Each number is 500 + 50 x the weight over its row's rms, rounded and kept within 0 to 999. Layers, rows and columns count from 0. Numbers have three digits each. The size before them is the row's rms in percent of the matrix's.

# layer 6 MLP down, 64x128, rms 0.51, rows 49-63, columns 0-63
101:542427452523569409517468487526494516511485506490470484570553409465544457412541495525487626495551562571511435516524458589481415462465458549504599498457471479600565511542592538457472493481531493
099:493494519471485527470559461574460529453532490582575418546497520546460489504533549432551471480497523500445476524610517476553457491522538502515469542395613561557528421516544473584489590389486541
092:459467527534429497438493452490497526413447448486494446412573483479519480434565579594447503486596496465497504509553490498507540597449427487552485508476407576435411471519598504475527476509521480
104:519557433516436502430458483540504478542579517486511444459431552499459525519530552456476528515545467505444519500551516498579448516520441435498593442505632546483369458485528502577486505499380513
091:477514463495533489531576444481478554504525493495527581533605550525373427539565536503442434512485496443503536557458416535455421533567472442525436501623491534452474447492525477440500521476473490
105:486468519485558501615513558413523447474593446565506500414479508574446553525473495505406524490473447452514555463537431504450506506453492587467584448552409544418539537395496508509463489381464472
105:526579517557446541517517477515533458427547495550464461453397445456483528449484493468433554437445487489525512545492527502484531490489400436511548523452555482515534556527542511558453470419421451
107:528501473475477470500533519603408392499478544428458524555465564462413495529556455520522403474505502523563503524492476447561511444520465609394544491511474549553566430519499465532492415549473450
091:525415488496539542538507465507525479475501549448548569471601490453628481577504527515473441433558478536442443485449555563406418467605540590501364437507498475516531540442483575495491574548423442
091:493542515516451430544490497595440449542464533512555563517491484482527572516498446487498485426519554526554494428460584515510473528505599483523501430534441529464555454516433555516642561447499498
092:429539454465514473505484551497456455547471459560458567510418576406477508591485537445417433422598523469473399481505457436467552370504494495563472521484501544472484494525460451491532466459462517
100:567480496551558505585496539528628489498466539477495444581485507498449451501444488482462534447511518493451529387466450494448420545503600499513514599454516540502434620460461467527593620463506609
104:418530529451533520559484491490465430513500534355522487497472488485608499518429521477416395472425471520569541505511486513457429544480463545533513504499555471501513482433490449528536562478549554
095:479580526519444519476526523531473506467525503476467523477444496435561466447506552557492443484452471480395453440474539481535581433531556574472548456542497529551475564479478490541480551545454602
097:591486556476533560585474480489562511522447473557523426507473521427483497567575415586574539491486505577550514520486522563460541536554526474589509464419548640526617456481514446447493528600452452